Part of a small language model's weights.
Size: 20 layers, width 256, 4 heads of 128, vocabulary 736, 21.9M parameters.
Each number is 50 + 10 x the weight over its row's rms, rounded and kept within 0 to 99. Layers, rows and columns count from 0. The size before them is the row's rms in percent of the matrix's.

# layer 13 attention value, 512x256, rms 0.38, rows 388-401, columns 0-255
092:54 51 70 36 32 39 60 50 56 61 54 39 64 49 63 50 50 57 41 62 38 39 52 67 40 45 34 56 51 56 38 55 40 56 82 71 40 53 42 60 54 40 52 34 44 43 42 49 56 56 44 37 43 82 37 62 41 47 59 55 46 49 37 58 59 62 49 45 42 52 51 55 43 49 51 45 56 60 45 47 27 42 20 56 52 37 41 41 57 50 34 53 44 44 60 72 50 59 45 58 55 56 37 51 61 49 47 60 47 40 64 38 45 50 41 52 61 55 38 41 56 57 48 47 42 44 47 46 46 63 42 52 47 32 48 49 42 52 49 56 51 44 57 50 45 47 58 48 46 69 53 54 63 51 48 68 29 56 43 31 52 41 57 40 53 42 61 40 51 43 55 41 56 50 50 63 34 53 56 54 45 56 54 40 46 42 28 38 52 35 51 34 49 52 27 44 53 61 48 47 65 50 63 71 50 29 31 60 60 57 49 40 60 53 49 63 55 52 39 56 36 47 61 56 51 56 34 63 44 50 57 50 67 61 41 33 47 50 29 49 48 48 22 41 55 50 54 42 43 39 68 48 49 69 48 41
093:61 34 28 51 52 46 33 40 55 63 45 50 40 51 40 52 38 61 56 47 50 46 49 64 35 50 58 49 35 49 51 49 45 50 57 44 39 48 43 40 45 60 63 42 42 39 52 55 58 49 52 55 51 47 63 72 50 49 61 55 37 62 58 47 29 47 56 51 58 50 51 51 37 58 63 63 39 49 50 62 61 44 44 45 40 41 53 54 59 56 57 40 47 49 43 55 44 46 60 59 55 64 60 47 49 53 66 49 56 73 40 58 52 58 48 66 63 60 49 46 64 31 53 25 52 62 78 46 62 47 35 59 36 44 68 59 54 61 42 48 33 44 68 64 36 39 63 56 69 50 38 43 77 47 49 62 61 49 50 70 32 44 46 44 46 57 56 47 50 52 52 50 61 42 44 52 64 44 51 52 59 60 75 62 74 51 32 58 46 51 47 32 37 61 40 57 48 31 46 46 46 56 49 44 59 40 65 52 48 43 49 36 40 55 40 41 40 50 49 51 68 51 33 46 41 54 60 39 40 20 46 40 28 50 57 52 48 58 48 44 32 43 75 55 47 43 50 62 53 50 52 56 39 55 62 44
087:48 36 40 56 49 55 47 52 46 24 48 41 50 59 48 49 43 51 54 59 53 80 49 44 72 37 32 53 56 62 60 67 60 63 42 49 49 37 40 51 51 72 63 53 63 52 63 57 45 52 52 71 65 63 37 48 47 25 44 44 62 37 48 34 66 47 44 37 54 75 44 55 52 37 30 55 63 49 62 54 31 59 41 55 49 58 34 49 67 53 43 55 47 36 54 59 57 51 49 53 53 55 52 46 48 44 54 57 50 39 59 35 48 64 53 52 50 44 38 48 55 71 61 50 63 44 47 49 35 51 49 54 38 26 60 52 51 49 36 55 46 54 30 53 63 32 50 56 55 46 67 51 67 45 37 47 52 59 31 51 60 53 48 40 47 42 56 42 52 50 59 47 38 52 55 53 42 55 62 50 67 53 54 38 56 57 25 65 37 49 56 49 57 30 47 59 53 64 49 48 61 35 48 56 63 55 44 52 44 45 51 28 59 72 46 51 65 51 69 41 53 53 65 49 57 40 36 47 48 66 49 43 33 47 54 44 51 61 45 54 52 50 54 50 34 51 48 43 69 56 45 66 35 29 54 49
099:58 57 53 48 68 35 39 36 60 50 23 36 60 65 34 65 71 43 34 54 37 48 44 42 48 45 60 62 51 47 51 31 51 54 47 63 49 46 47 51 39 49 47 51 69 34 38 40 44 50 39 59 50 49 31 45 50 51 48 55 49 32 71 51 63 49 62 31 50 46 62 60 46 65 33 47 52 42 45 47 75 42 82 32 55 63 55 45 46 44 51 61 60 48 52 58 64 55 49 78 41 70 60 50 46 55 36 51 62 56 50 54 32 48 57 56 45 53 58 51 52 52 37 49 52 50 36 43 56 64 45 40 44 51 37 37 43 59 32 39 53 35 40 47 48 62 67 50 47 45 41 57 45 41 58 51 40 50 56 55 48 53 40 48 37 40 47 69 33 50 58 56 74 44 54 53 46 47 56 54 45 37 31 75 49 43 51 61 61 56 43 36 38 59 56 64 56 42 47 45 56 44 45 53 50 34 63 45 62 40 45 68 44 52 62 30 36 50 45 49 45 40 45 46 51 65 60 46 35 42 55 59 46 50 36 44 54 55 63 50 58 62 55 43 50 51 58 47 33 49 58 52 46 59 70 41
098:60 36 59 64 39 52 45 65 38 58 46 42 51 44 54 42 45 50 53 52 38 61 44 38 57 54 57 40 50 44 45 46 41 70 49 46 57 53 58 60 69 66 37 46 59 38 47 48 48 63 55 52 65 29 64 49 46 45 42 52 70 78 64 29 81 36 49 49 41 56 45 48 28 66 61 50 31 39 51 46 49 67 49 60 53 34 46 60 50 51 62 60 36 44 45 38 45 61 60 49 59 41 73 54 48 50 32 61 44 63 47 54 63 56 65 50 46 53 51 54 49 50 73 57 71 58 41 41 45 45 47 66 49 50 64 51 60 52 56 54 45 56 53 58 49 41 53 45 53 42 56 53 55 40 49 38 57 57 48 59 61 78 45 41 44 44 56 64 56 41 27 44 32 55 58 54 42 43 58 49 40 42 56 62 41 56 38 46 44 60 55 56 64 70 68 46 52 46 59 59 30 37 40 39 55 27 48 41 60 50 50 49 57 53 62 49 49 33 47 49 56 63 55 33 56 46 46 44 54 41 57 67 47 58 34 57 33 61 54 48 62 48 55 54 39 72 53 53 50 46 49 41 47 47 58 70
087:44 55 42 54 44 44 58 63 42 55 51 36 49 42 37 50 53 54 66 49 51 57 20 40 45 36 54 47 50 61 45 62 53 59 53 51 36 41 60 74 44 56 52 46 58 41 31 58 41 47 54 58 47 54 42 47 55 40 41 49 66 48 43 59 49 38 45 38 36 45 62 47 58 35 33 44 62 70 41 68 32 44 68 44 62 49 71 43 44 51 44 42 51 50 47 45 53 38 38 45 54 41 40 40 36 45 56 65 42 66 59 51 57 53 44 41 60 49 41 53 41 61 64 53 42 47 53 51 63 47 47 72 57 46 39 60 52 39 57 65 60 53 63 48 37 54 61 75 53 56 66 64 41 52 50 55 36 58 41 56 75 43 43 75 35 43 55 43 50 48 70 32 64 61 55 42 61 59 68 72 68 40 65 47 52 65 68 57 58 47 43 49 72 55 48 38 61 49 30 62 57 43 52 49 62 35 59 49 52 44 43 35 53 48 45 43 51 60 51 47 41 45 61 58 41 43 49 50 50 61 36 47 42 55 39 50 38 57 50 61 60 48 55 50 46 56 49 50 57 74 42 64 50 42 38 66
091:53 51 44 66 47 49 67 52 59 50 59 36 57 51 63 56 57 53 58 40 55 53 57 66 44 56 57 41 49 52 48 46 52 55 39 54 49 44 69 55 59 53 71 61 56 57 47 52 40 61 60 51 36 44 54 62 47 54 45 64 36 66 37 61 41 61 47 63 37 59 56 34 37 41 61 68 46 46 56 51 65 57 43 42 45 29 66 52 58 66 36 60 54 42 49 49 43 47 43 37 45 57 57 62 45 61 56 53 54 48 60 45 51 27 38 29 42 53 59 53 63 77 37 47 48 52 53 68 39 21 45 50 40 34 48 56 54 73 61 64 62 45 39 34 55 42 38 42 57 53 55 55 46 58 55 56 55 40 56 61 54 65 58 55 54 55 56 54 52 59 62 49 54 58 44 55 59 44 68 40 62 43 50 45 43 60 60 74 36 50 56 54 48 48 61 19 34 32 54 42 43 59 44 56 35 48 52 43 48 57 53 39 50 46 44 57 43 45 59 55 45 72 56 47 52 56 62 66 40 21 51 36 58 43 58 67 50 60 42 28 43 57 66 37 38 53 47 57 54 32 42 59 45 54 52 58
092:44 50 49 56 61 50 57 42 30 43 44 54 60 47 47 60 48 60 42 52 40 50 32 42 47 50 59 59 51 63 46 44 40 56 44 66 37 56 35 40 46 43 59 34 49 40 59 48 44 50 33 38 54 57 69 36 43 42 58 50 54 50 65 63 57 39 53 36 53 61 63 42 46 27 47 47 46 53 59 45 57 50 50 38 72 61 58 36 40 41 56 30 49 44 59 58 38 44 36 43 62 49 43 55 69 47 34 57 36 40 51 56 48 56 36 46 65 43 48 49 41 45 50 47 55 60 43 60 62 48 42 48 56 35 44 36 52 45 58 51 54 71 28 48 33 51 51 33 45 54 66 56 41 52 61 31 44 30 62 42 45 54 42 36 48 41 55 67 61 40 42 66 77 51 54 53 65 60 44 60 42 51 44 65 43 63 47 40 48 56 39 33 43 38 64 56 59 43 43 57 53 70 64 44 48 51 56 49 64 32 48 38 49 44 48 44 52 54 44 33 37 28 41 64 70 63 59 54 62 61 40 72 51 63 57 45 51 66 51 56 53 54 23 71 50 33 54 57 49 47 41 48 47 51 43 44
096:55 55 43 74 64 43 64 60 44 59 36 48 61 51 56 32 45 45 41 53 42 47 65 64 26 59 47 35 47 54 43 60 62 40 52 37 60 62 62 50 53 49 58 33 68 42 59 43 48 43 50 44 47 62 40 56 47 45 55 50 63 38 55 52 57 52 52 60 37 49 66 44 49 50 44 54 47 70 39 29 38 40 69 45 54 64 46 64 40 67 52 82 49 55 45 67 47 50 42 55 44 58 39 49 52 52 65 51 52 37 54 53 69 54 47 38 59 54 55 43 59 37 41 39 61 61 58 63 51 59 41 73 45 52 61 80 51 43 40 47 47 45 55 59 55 44 41 64 58 40 55 56 42 55 48 45 58 67 36 54 50 68 49 59 48 60 47 43 74 68 58 46 54 57 30 59 49 45 40 53 68 57 50 51 59 62 62 53 53 61 59 57 49 54 54 45 42 62 51 39 60 51 51 58 36 43 49 56 69 62 20 64 50 49 59 29 53 50 43 58 47 53 54 38 56 60 62 45 46 53 63 31 55 55 59 33 49 51 36 43 46 60 28 57 48 50 41 64 44 54 53 53 56 34 45 42
096:57 47 40 42 46 37 58 48 47 53 52 48 46 40 67 40 59 54 23 36 33 28 60 71 49 45 48 38 49 50 41 53 42 46 45 55 44 38 51 40 50 44 44 51 45 45 51 37 58 36 43 44 53 40 66 36 45 54 56 42 36 36 47 56 38 63 49 60 43 66 50 43 32 53 61 80 62 35 56 48 48 59 37 70 56 54 51 44 46 44 43 51 53 46 55 56 61 54 61 63 36 66 40 42 52 47 46 68 62 38 36 48 51 44 51 50 61 49 42 51 34 45 51 56 58 55 53 47 38 71 57 34 40 71 50 55 72 47 48 46 28 50 56 42 42 66 66 33 55 60 33 47 21 49 46 59 43 62 64 54 29 43 55 48 49 53 32 53 44 50 56 29 43 45 58 49 40 41 53 59 61 70 55 41 41 47 43 53 39 49 51 58 68 32 40 24 52 50 37 40 37 73 53 43 26 53 59 65 48 33 48 42 46 50 58 52 43 49 49 38 46 57 52 47 47 64 47 47 41 36 36 40 46 48 45 54 44 36 47 55 58 58 51 51 52 54 44 59 61 48 60 46 58 56 51 56
103:70 66 45 38 60 21 41 44 48 52 59 50 50 41 51 47 56 53 51 32 45 35 68 57 51 45 71 56 44 48 45 62 58 36 65 53 55 54 51 51 63 43 49 42 52 47 45 40 43 61 65 21 50 40 48 41 58 38 48 55 56 39 58 52 57 50 42 64 52 55 75 37 35 56 30 62 56 28 59 37 44 51 57 52 55 53 50 44 50 46 39 63 38 57 50 64 47 55 64 47 48 31 46 53 45 55 47 63 44 41 45 56 52 39 46 51 56 54 40 70 38 80 54 56 64 32 59 52 44 43 59 55 65 53 39 46 51 64 65 55 47 52 47 46 45 55 57 51 43 56 53 61 50 34 66 49 41 46 57 54 56 45 51 57 36 52 38 64 52 37 48 58 50 55 29 21 67 60 53 48 58 66 17 52 63 52 46 60 53 54 53 54 64 50 46 39 38 44 54 48 51 46 40 48 45 61 46 77 49 63 48 49 50 46 44 53 45 39 50 54 59 32 60 60 54 60 54 37 24 45 48 51 51 34 53 35 49 45 56 44 53 63 55 48 38 24 59 47 52 51 56 57 49 37 42 40
097:57 53 54 66 44 50 58 45 48 64 24 55 41 53 50 67 40 59 31 61 47 37 55 51 58 38 50 45 65 54 53 34 44 49 56 47 52 47 42 55 51 52 33 53 39 31 48 32 39 52 65 44 28 43 50 50 49 34 42 44 52 53 42 46 63 65 51 49 41 40 55 59 42 66 47 40 54 45 51 62 49 72 43 52 61 36 31 48 64 52 72 63 59 60 38 39 66 66 76 51 47 57 50 65 35 44 41 64 42 70 43 43 55 53 39 28 50 47 41 49 42 51 50 58 44 52 62 63 51 67 48 55 44 55 52 34 59 48 56 55 56 58 65 44 52 59 57 44 66 54 40 57 39 45 68 56 44 36 39 50 77 53 49 66 52 62 58 54 52 45 57 58 32 42 41 33 45 34 42 54 37 53 48 64 65 64 68 41 39 33 24 64 55 57 57 38 43 53 49 41 55 45 40 58 38 37 51 39 57 44 50 35 44 52 49 48 39 46 65 51 51 35 56 59 43 51 36 47 59 50 51 48 53 34 49 39 48 40 51 41 33 36 66 59 65 59 48 55 58 37 46 46 56 54 50 49
092:50 66 38 50 57 46 41 51 45 46 55 54 56 53 60 56 52 41 49 60 50 33 61 57 59 32 48 55 48 49 45 64 45 39 57 63 40 58 44 57 58 45 44 62 27 60 40 58 39 34 51 61 43 58 44 29 34 44 46 36 47 41 78 58 54 54 45 40 37 53 54 28 32 57 46 32 51 44 32 62 56 27 55 52 40 35 49 58 41 54 52 41 31 66 62 51 61 61 69 70 49 71 67 49 51 31 48 57 57 51 55 62 38 26 61 56 46 54 53 69 42 57 53 40 52 49 60 55 37 47 62 27 27 65 44 41 58 57 34 46 46 37 63 29 65 42 36 45 69 59 51 45 62 43 49 55 51 45 60 32 53 41 52 54 57 62 57 61 39 44 58 44 45 59 51 44 54 37 71 49 48 53 59 63 48 43 37 53 46 39 48 45 48 52 61 36 49 47 62 56 54 47 73 44 45 60 59 38 62 50 61 46 48 46 47 44 49 52 49 55 53 54 40 47 50 36 46 65 50 56 46 59 42 62 47 65 64 42 38 39 36 52 45 48 54 55 48 59 30 53 41 31 49 49 42 56
093:56 51 56 48 31 51 56 34 56 39 38 50 38 63 54 48 51 42 37 53 49 55 52 50 59 67 68 41 53 45 54 42 54 32 68 44 42 39 58 51 54 47 41 27 49 49 31 53 53 51 59 36 56 60 44 58 62 33 58 34 47 31 47 48 60 42 48 53 40 54 40 33 52 50 54 51 24 54 60 52 61 46 58 44 49 52 72 40 54 46 25 55 54 57 54 60 63 41 42 49 30 45 34 45 51 43 44 55 32 50 54 40 43 51 25 38 63 43 56 65 61 39 41 68 67 53 57 48 52 52 52 54 61 60 60 30 42 56 43 62 55 39 63 57 38 44 46 50 49 64 60 66 53 49 40 64 52 56 70 34 48 48 47 48 57 61 55 43 45 32 49 68 63 52 49 59 23 38 59 43 60 76 57 52 53 68 30 32 57 57 47 45 46 60 59 56 44 53 54 49 54 56 19 35 56 50 46 60 49 45 41 29 46 57 40 58 40 50 42 41 47 53 44 50 45 52 33 56 45 62 63 38 48 49 54 57 43 43 50 37 59 60 43 66 48 54 62 61 50 57 67 51 42 49 51 44
# layer 13 attention output (transposed), 512x256, rms 0.381, rows 388-400, columns 0-255
096:58 55 39 58 52 28 59 33 28 38 50 49 44 69 34 53 56 69 48 57 68 55 61 25 40 45 48 37 68 46 65 57 66 56 53 23 58 56 40 34 49 50 53 63 65 59 71 62 41 52 50 69 55 65 62 44 66 49 29 67 61 64 48 57 56 40 51 66 31 42 48 60 58 48 47 35 48 32 47 55 46 47 37 54 55 51 46 55 40 50 51 35 50 61 70 54 47 49 36 57 43 50 62 35 46 61 49 50 57 30 50 48 55 47 60 40 54 48 44 53 56 51 60 53 46 49 40 53 58 56 50 45 55 41 38 56 48 47 57 42 63 48 59 48 54 50 45 55 53 32 30 41 50 62 59 61 37 56 54 42 45 34 46 48 38 44 42 52 52 69 55 48 44 59 64 54 56 58 64 45 53 34 52 45 47 60 59 41 48 32 49 51 40 64 54 44 38 44 45 59 72 39 51 53 40 42 70 52 42 43 53 47 56 55 63 52 65 63 55 39 50 63 73 41 57 62 57 57 43 51 49 59 59 60 49 34 59 58 74 47 64 40 59 35 59 54 59 36 49 63 56 64 61 40 53 45
101:43 49 43 61 61 61 42 60 41 59 30 45 36 42 39 51 49 47 58 32 36 64 61 51 48 63 46 45 33 62 42 43 58 54 39 46 47 34 66 42 45 64 55 63 37 77 42 44 57 41 57 48 29 56 49 50 50 50 62 65 52 48 42 41 57 51 45 54 39 50 58 31 42 49 45 34 41 59 58 62 53 56 55 37 44 61 32 50 64 52 44 65 33 56 50 48 60 43 42 48 53 59 52 47 46 48 48 50 55 62 38 54 48 47 56 51 55 39 45 39 39 52 45 55 53 58 56 65 67 55 42 57 31 50 58 45 76 50 59 57 58 71 45 60 53 49 48 31 57 52 52 52 49 37 50 56 45 50 17 38 56 59 40 47 43 65 40 61 64 60 55 42 58 67 31 55 51 39 35 43 39 55 60 70 62 51 43 28 45 49 61 64 49 29 35 56 43 34 51 45 29 55 29 41 36 61 69 55 51 66 49 54 43 47 42 57 53 55 45 58 35 52 44 35 52 43 57 39 46 42 43 50 48 60 37 77 45 60 49 39 46 41 39 56 44 45 46 40 45 35 52 52 61 56 40 58
091:60 49 47 71 42 42 49 66 33 61 79 52 44 53 36 58 54 55 66 46 48 40 42 35 62 34 51 52 36 50 27 53 49 45 48 67 48 52 63 43 44 37 65 40 39 45 54 52 45 59 61 60 52 54 64 65 61 63 47 43 53 55 45 45 61 53 41 49 47 33 23 58 49 41 45 59 47 68 55 51 46 47 43 38 43 59 60 49 66 31 42 58 47 51 49 50 46 53 43 57 44 60 59 51 71 61 38 24 32 66 52 46 56 65 65 45 53 40 51 41 48 64 51 44 53 52 41 43 53 42 52 45 44 59 28 69 50 39 42 49 54 68 33 59 53 44 43 62 70 44 56 66 42 57 38 48 45 58 52 45 41 44 58 41 54 54 42 45 51 65 42 59 33 48 51 47 63 63 63 51 61 63 58 53 36 71 53 54 51 57 40 50 46 52 40 40 55 50 58 53 50 51 41 43 39 64 39 59 35 45 52 54 74 52 57 53 61 46 59 46 56 23 44 59 41 46 31 52 47 60 62 53 58 49 49 33 51 50 40 44 45 50 57 46 33 60 38 43 46 33 45 55 53 72 37 71
105:52 43 38 30 60 44 41 36 46 55 35 34 58 54 58 45 49 62 49 60 62 53 48 51 62 70 56 65 36 59 48 55 50 50 53 38 48 55 34 40 47 36 42 40 71 55 41 44 31 40 45 41 46 29 43 37 52 37 35 65 52 56 53 56 42 41 54 58 69 63 54 48 59 49 55 56 52 48 66 41 54 50 50 47 48 31 47 41 58 62 51 53 47 57 72 46 51 59 57 42 51 54 61 49 63 62 48 42 29 49 56 44 55 38 63 47 48 37 61 56 58 40 50 48 48 60 63 60 48 57 54 46 45 53 58 53 25 51 40 51 42 62 44 48 43 46 48 57 56 58 48 32 60 33 60 42 57 54 46 66 49 53 49 48 46 30 53 67 54 51 71 61 59 42 40 40 36 62 31 38 53 54 48 63 58 35 50 55 51 47 48 54 32 49 51 55 66 47 51 55 57 55 21 42 63 55 42 40 60 29 36 57 16 32 34 39 47 46 32 55 56 47 56 46 40 37 45 66 31 44 59 52 57 44 40 41 58 52 40 46 44 41 32 56 55 54 54 47 54 46 52 56 25 42 70 62
101:41 66 47 62 48 43 56 54 54 58 42 67 52 52 44 49 51 37 62 48 28 45 53 46 41 50 48 60 55 63 47 52 50 54 33 49 63 55 57 48 55 55 48 45 49 51 48 65 32 51 42 44 49 49 75 57 39 52 54 56 35 51 53 28 36 55 28 50 42 45 48 45 49 53 54 61 67 55 41 48 69 53 62 44 48 33 71 68 45 52 40 55 62 67 42 55 59 35 52 49 57 52 31 53 33 39 64 50 48 48 45 51 39 51 59 53 35 37 50 63 57 55 43 42 59 77 33 43 56 46 48 48 53 43 51 55 49 41 48 48 41 37 46 65 61 60 47 77 50 45 59 59 60 38 50 34 76 51 40 63 48 40 60 42 75 59 54 53 36 46 52 46 45 44 64 48 51 45 44 52 53 31 67 64 61 49 50 45 47 56 37 46 70 49 36 52 47 39 55 25 54 52 36 32 41 59 46 52 53 39 44 53 46 62 41 40 52 43 66 66 79 51 45 61 50 35 38 38 52 40 50 46 44 48 35 48 64 55 59 50 44 53 49 54 24 43 50 48 44 41 56 62 51 53 65 26
095:50 51 34 61 44 54 23 66 43 47 37 48 48 51 60 61 35 42 39 50 54 47 40 49 70 41 39 52 61 65 48 67 40 55 49 58 46 55 51 43 47 29 48 43 38 43 52 24 42 63 42 51 65 45 34 52 63 46 61 57 41 51 46 59 46 39 52 50 50 41 42 46 58 48 51 65 43 44 24 64 49 57 40 48 62 27 55 51 41 38 54 44 58 30 50 43 57 65 47 51 53 39 66 54 45 42 42 62 50 51 61 54 40 37 52 40 47 27 42 51 55 64 58 49 54 56 56 50 46 27 55 41 59 58 30 51 41 36 54 56 50 37 58 53 51 41 43 52 53 57 58 59 53 39 52 36 39 58 62 28 51 41 24 22 50 41 41 63 23 50 54 51 41 38 69 56 44 59 45 53 34 58 50 38 53 65 59 52 50 55 57 33 52 47 40 56 39 64 37 46 60 65 49 57 46 32 53 49 55 46 50 47 48 31 44 38 42 57 32 46 51 46 53 22 47 60 58 57 52 50 29 52 59 58 52 35 58 36 35 58 46 50 49 36 48 57 46 58 49 42 47 57 58 57 46 51
097:46 44 46 39 45 55 36 56 64 41 48 54 24 55 56 41 62 26 44 60 41 58 38 43 54 40 50 35 61 59 59 38 49 66 42 50 52 40 54 52 56 50 54 55 56 31 43 54 60 41 43 48 52 65 41 57 46 55 52 46 26 37 48 60 53 59 42 55 52 49 41 55 52 53 54 54 54 34 55 37 51 49 42 41 68 66 42 72 58 49 55 43 46 33 47 42 44 35 63 52 51 56 21 39 34 53 45 52 44 50 49 53 43 56 45 53 51 57 46 49 56 52 54 34 73 45 36 56 60 38 44 57 63 46 53 40 51 53 45 51 77 50 53 36 44 56 57 37 47 58 33 49 49 62 41 52 53 68 27 36 58 62 42 73 51 54 72 50 42 64 58 42 54 54 33 56 45 45 50 55 68 47 49 63 56 48 66 60 48 58 44 57 67 58 53 59 47 28 57 45 51 55 72 37 56 75 50 51 49 57 45 32 61 45 71 52 59 53 59 50 38 56 45 36 48 51 47 44 61 54 52 40 62 57 42 52 45 60 40 61 24 63 47 67 47 39 51 48 60 33 37 36 34 52 55 57
099:67 36 43 28 58 55 60 46 59 42 49 49 45 52 45 42 33 80 43 59 51 43 56 53 59 50 71 66 57 62 40 55 54 62 49 38 52 40 45 45 38 58 54 37 57 47 39 50 37 56 50 57 45 56 25 32 50 54 70 62 47 56 59 49 65 57 52 38 35 46 58 53 38 59 43 68 33 59 53 54 52 39 78 67 58 44 43 54 29 62 51 53 45 60 42 53 52 69 44 55 77 49 49 48 54 58 46 49 67 46 46 50 48 53 67 52 57 30 48 47 58 54 57 65 48 54 54 58 52 54 62 51 51 58 46 68 44 51 58 29 44 42 44 56 59 59 43 53 35 52 53 45 64 44 56 55 48 31 42 47 64 52 54 45 42 26 63 51 46 49 46 42 57 42 66 43 63 40 42 39 49 50 42 44 50 54 53 40 42 37 43 60 61 58 63 51 56 46 44 42 46 54 46 55 72 30 64 53 50 59 41 52 51 43 40 50 48 35 53 58 50 34 88 63 58 55 51 54 57 45 46 48 61 33 53 39 55 48 57 50 56 51 53 45 76 59 47 46 59 33 56 68 45 38 56 44
100:49 54 41 42 53 33 67 61 43 59 36 66 48 47 64 44 44 51 60 52 54 59 49 42 43 40 44 54 53 45 30 41 38 50 50 45 28 56 55 40 69 43 55 38 58 51 55 34 34 44 51 41 51 59 35 44 66 47 42 58 54 52 52 66 45 55 43 52 37 41 44 35 58 22 36 36 57 58 51 48 45 52 51 61 59 54 64 55 38 47 50 39 39 54 51 44 39 49 69 59 49 39 41 57 58 51 50 61 56 50 41 33 46 45 46 48 50 39 65 77 45 54 75 66 44 46 30 59 24 44 46 60 52 42 55 44 35 48 56 47 45 55 83 58 53 32 50 39 71 37 41 49 24 58 42 51 56 70 39 33 50 33 54 63 59 54 60 58 55 63 40 48 48 53 43 51 42 37 35 55 63 43 44 50 59 49 51 41 48 50 45 49 36 55 61 33 60 55 52 47 47 65 43 32 47 56 33 67 53 55 50 48 74 32 37 43 48 44 52 52 53 43 58 49 42 58 48 58 55 37 48 48 34 55 49 50 41 56 52 49 35 46 41 47 49 49 52 62 58 72 44 59 49 58 62 63
096:48 48 47 36 49 48 52 57 56 48 49 46 52 63 42 37 37 53 51 52 44 49 49 46 65 62 64 51 36 49 50 59 53 59 49 54 58 46 54 59 63 53 36 69 63 46 60 51 64 47 34 41 38 64 42 50 57 41 46 51 46 44 47 46 45 54 66 65 32 38 24 43 50 44 46 55 59 58 67 45 52 50 40 56 51 45 36 44 54 65 59 46 68 55 48 44 48 61 49 59 49 60 38 47 58 76 54 32 41 55 40 44 49 51 57 55 64 83 54 39 51 42 49 72 53 26 55 52 70 59 45 42 46 46 56 58 61 49 68 59 57 44 58 64 30 66 55 32 63 44 27 50 44 51 44 50 48 66 47 59 72 55 62 58 57 52 50 53 52 43 50 60 39 61 64 40 40 51 56 75 43 41 53 56 45 41 39 47 49 59 59 57 43 46 48 46 33 47 57 45 49 58 55 61 36 45 63 59 48 49 38 35 44 60 67 54 49 34 33 58 51 67 45 41 52 35 58 55 40 25 58 38 36 41 47 40 34 38 46 68 56 55 54 35 52 59 57 48 54 73 49 49 42 32 54 40
109:35 40 44 50 38 52 61 60 58 54 39 51 48 47 56 45 76 50 46 41 59 42 43 72 46 39 62 49 38 52 54 53 40 53 43 55 70 32 69 51 59 61 57 56 46 62 49 41 46 49 39 39 50 44 48 50 65 29 45 52 47 48 56 41 33 48 30 34 41 61 43 68 44 53 40 64 50 65 58 42 51 57 44 64 61 51 59 48 41 50 63 43 47 41 57 38 59 40 49 43 38 46 55 48 54 36 47 47 58 53 64 44 65 41 39 33 45 61 44 60 50 59 57 48 66 47 40 53 60 46 53 45 68 60 53 70 50 63 58 61 61 46 56 48 50 42 41 58 44 62 39 30 49 54 44 58 54 45 55 42 61 61 54 44 42 59 50 41 44 59 52 38 68 65 45 35 41 53 36 30 60 52 39 65 62 30 57 48 54 43 56 49 61 69 60 55 59 46 52 39 33 53 51 49 56 46 46 43 59 49 59 72 49 55 43 39 53 45 40 51 57 55 50 50 73 51 68 55 51 55 84 40 37 48 61 57 40 49 56 53 65 55 53 40 33 71 51 26 77 45 68 59 41 48 54 42
099:45 62 53 65 57 35 40 50 38 45 43 41 42 54 47 75 58 44 37 55 56 60 68 59 41 68 40 45 56 55 33 46 59 52 58 54 55 31 56 41 50 53 58 42 47 67 49 64 55 73 32 34 32 45 46 36 33 59 52 58 51 63 36 45 34 52 50 57 45 44 40 41 54 41 38 59 48 64 48 34 53 51 42 55 45 30 56 31 41 51 81 43 65 54 51 61 42 54 42 46 58 46 59 41 39 59 40 55 38 47 40 54 60 44 50 57 57 61 50 49 60 49 49 41 47 48 46 45 57 42 45 53 50 44 45 23 55 61 52 46 24 47 44 45 38 56 55 64 54 54 55 61 36 36 39 46 43 50 46 46 63 68 54 54 42 68 57 42 47 39 47 55 61 53 66 54 53 46 52 46 45 29 47 52 61 46 45 30 44 34 50 43 50 58 38 47 53 44 44 46 43 57 45 52 59 57 32 55 46 43 62 39 29 45 43 28 43 41 51 44 62 38 62 48 68 42 52 55 34 57 52 55 65 50 51 48 61 57 46 47 61 54 50 58 22 57 58 45 39 69 54 25 36 73 51 60
098:46 51 42 56 42 36 59 46 57 51 47 59 29 70 35 43 51 54 61 52 49 57 60 56 54 40 53 42 56 33 62 25 39 47 52 33 54 56 47 50 38 47 37 65 58 58 47 47 32 57 47 42 49 37 52 53 47 40 55 57 37 46 35 47 45 55 54 63 66 53 43 52 53 53 48 49 62 47 64 55 32 45 60 37 51 34 45 56 60 55 49 57 41 47 46 39 66 42 45 44 49 53 36 60 51 60 30 43 42 37 59 51 43 46 26 47 44 63 65 36 69 41 44 64 52 53 47 49 46 62 45 52 52 56 45 45 56 54 54 41 32 51 59 59 51 70 45 47 42 50 49 44 38 32 40 33 43 61 51 50 53 61 47 46 49 38 43 43 36 53 41 57 54 52 52 42 46 77 64 47 42 65 49 34 57 37 81 56 39 52 50 54 57 33 63 36 54 58 44 63 40 53 53 56 39 46 65 52 40 52 41 58 34 37 49 56 59 59 41 28 47 58 60 48 54 53 34 43 45 34 78 29 52 52 43 59 54 65 51 60 77 45 69 62 59 60 52 46 48 46 54 49 50 35 73 62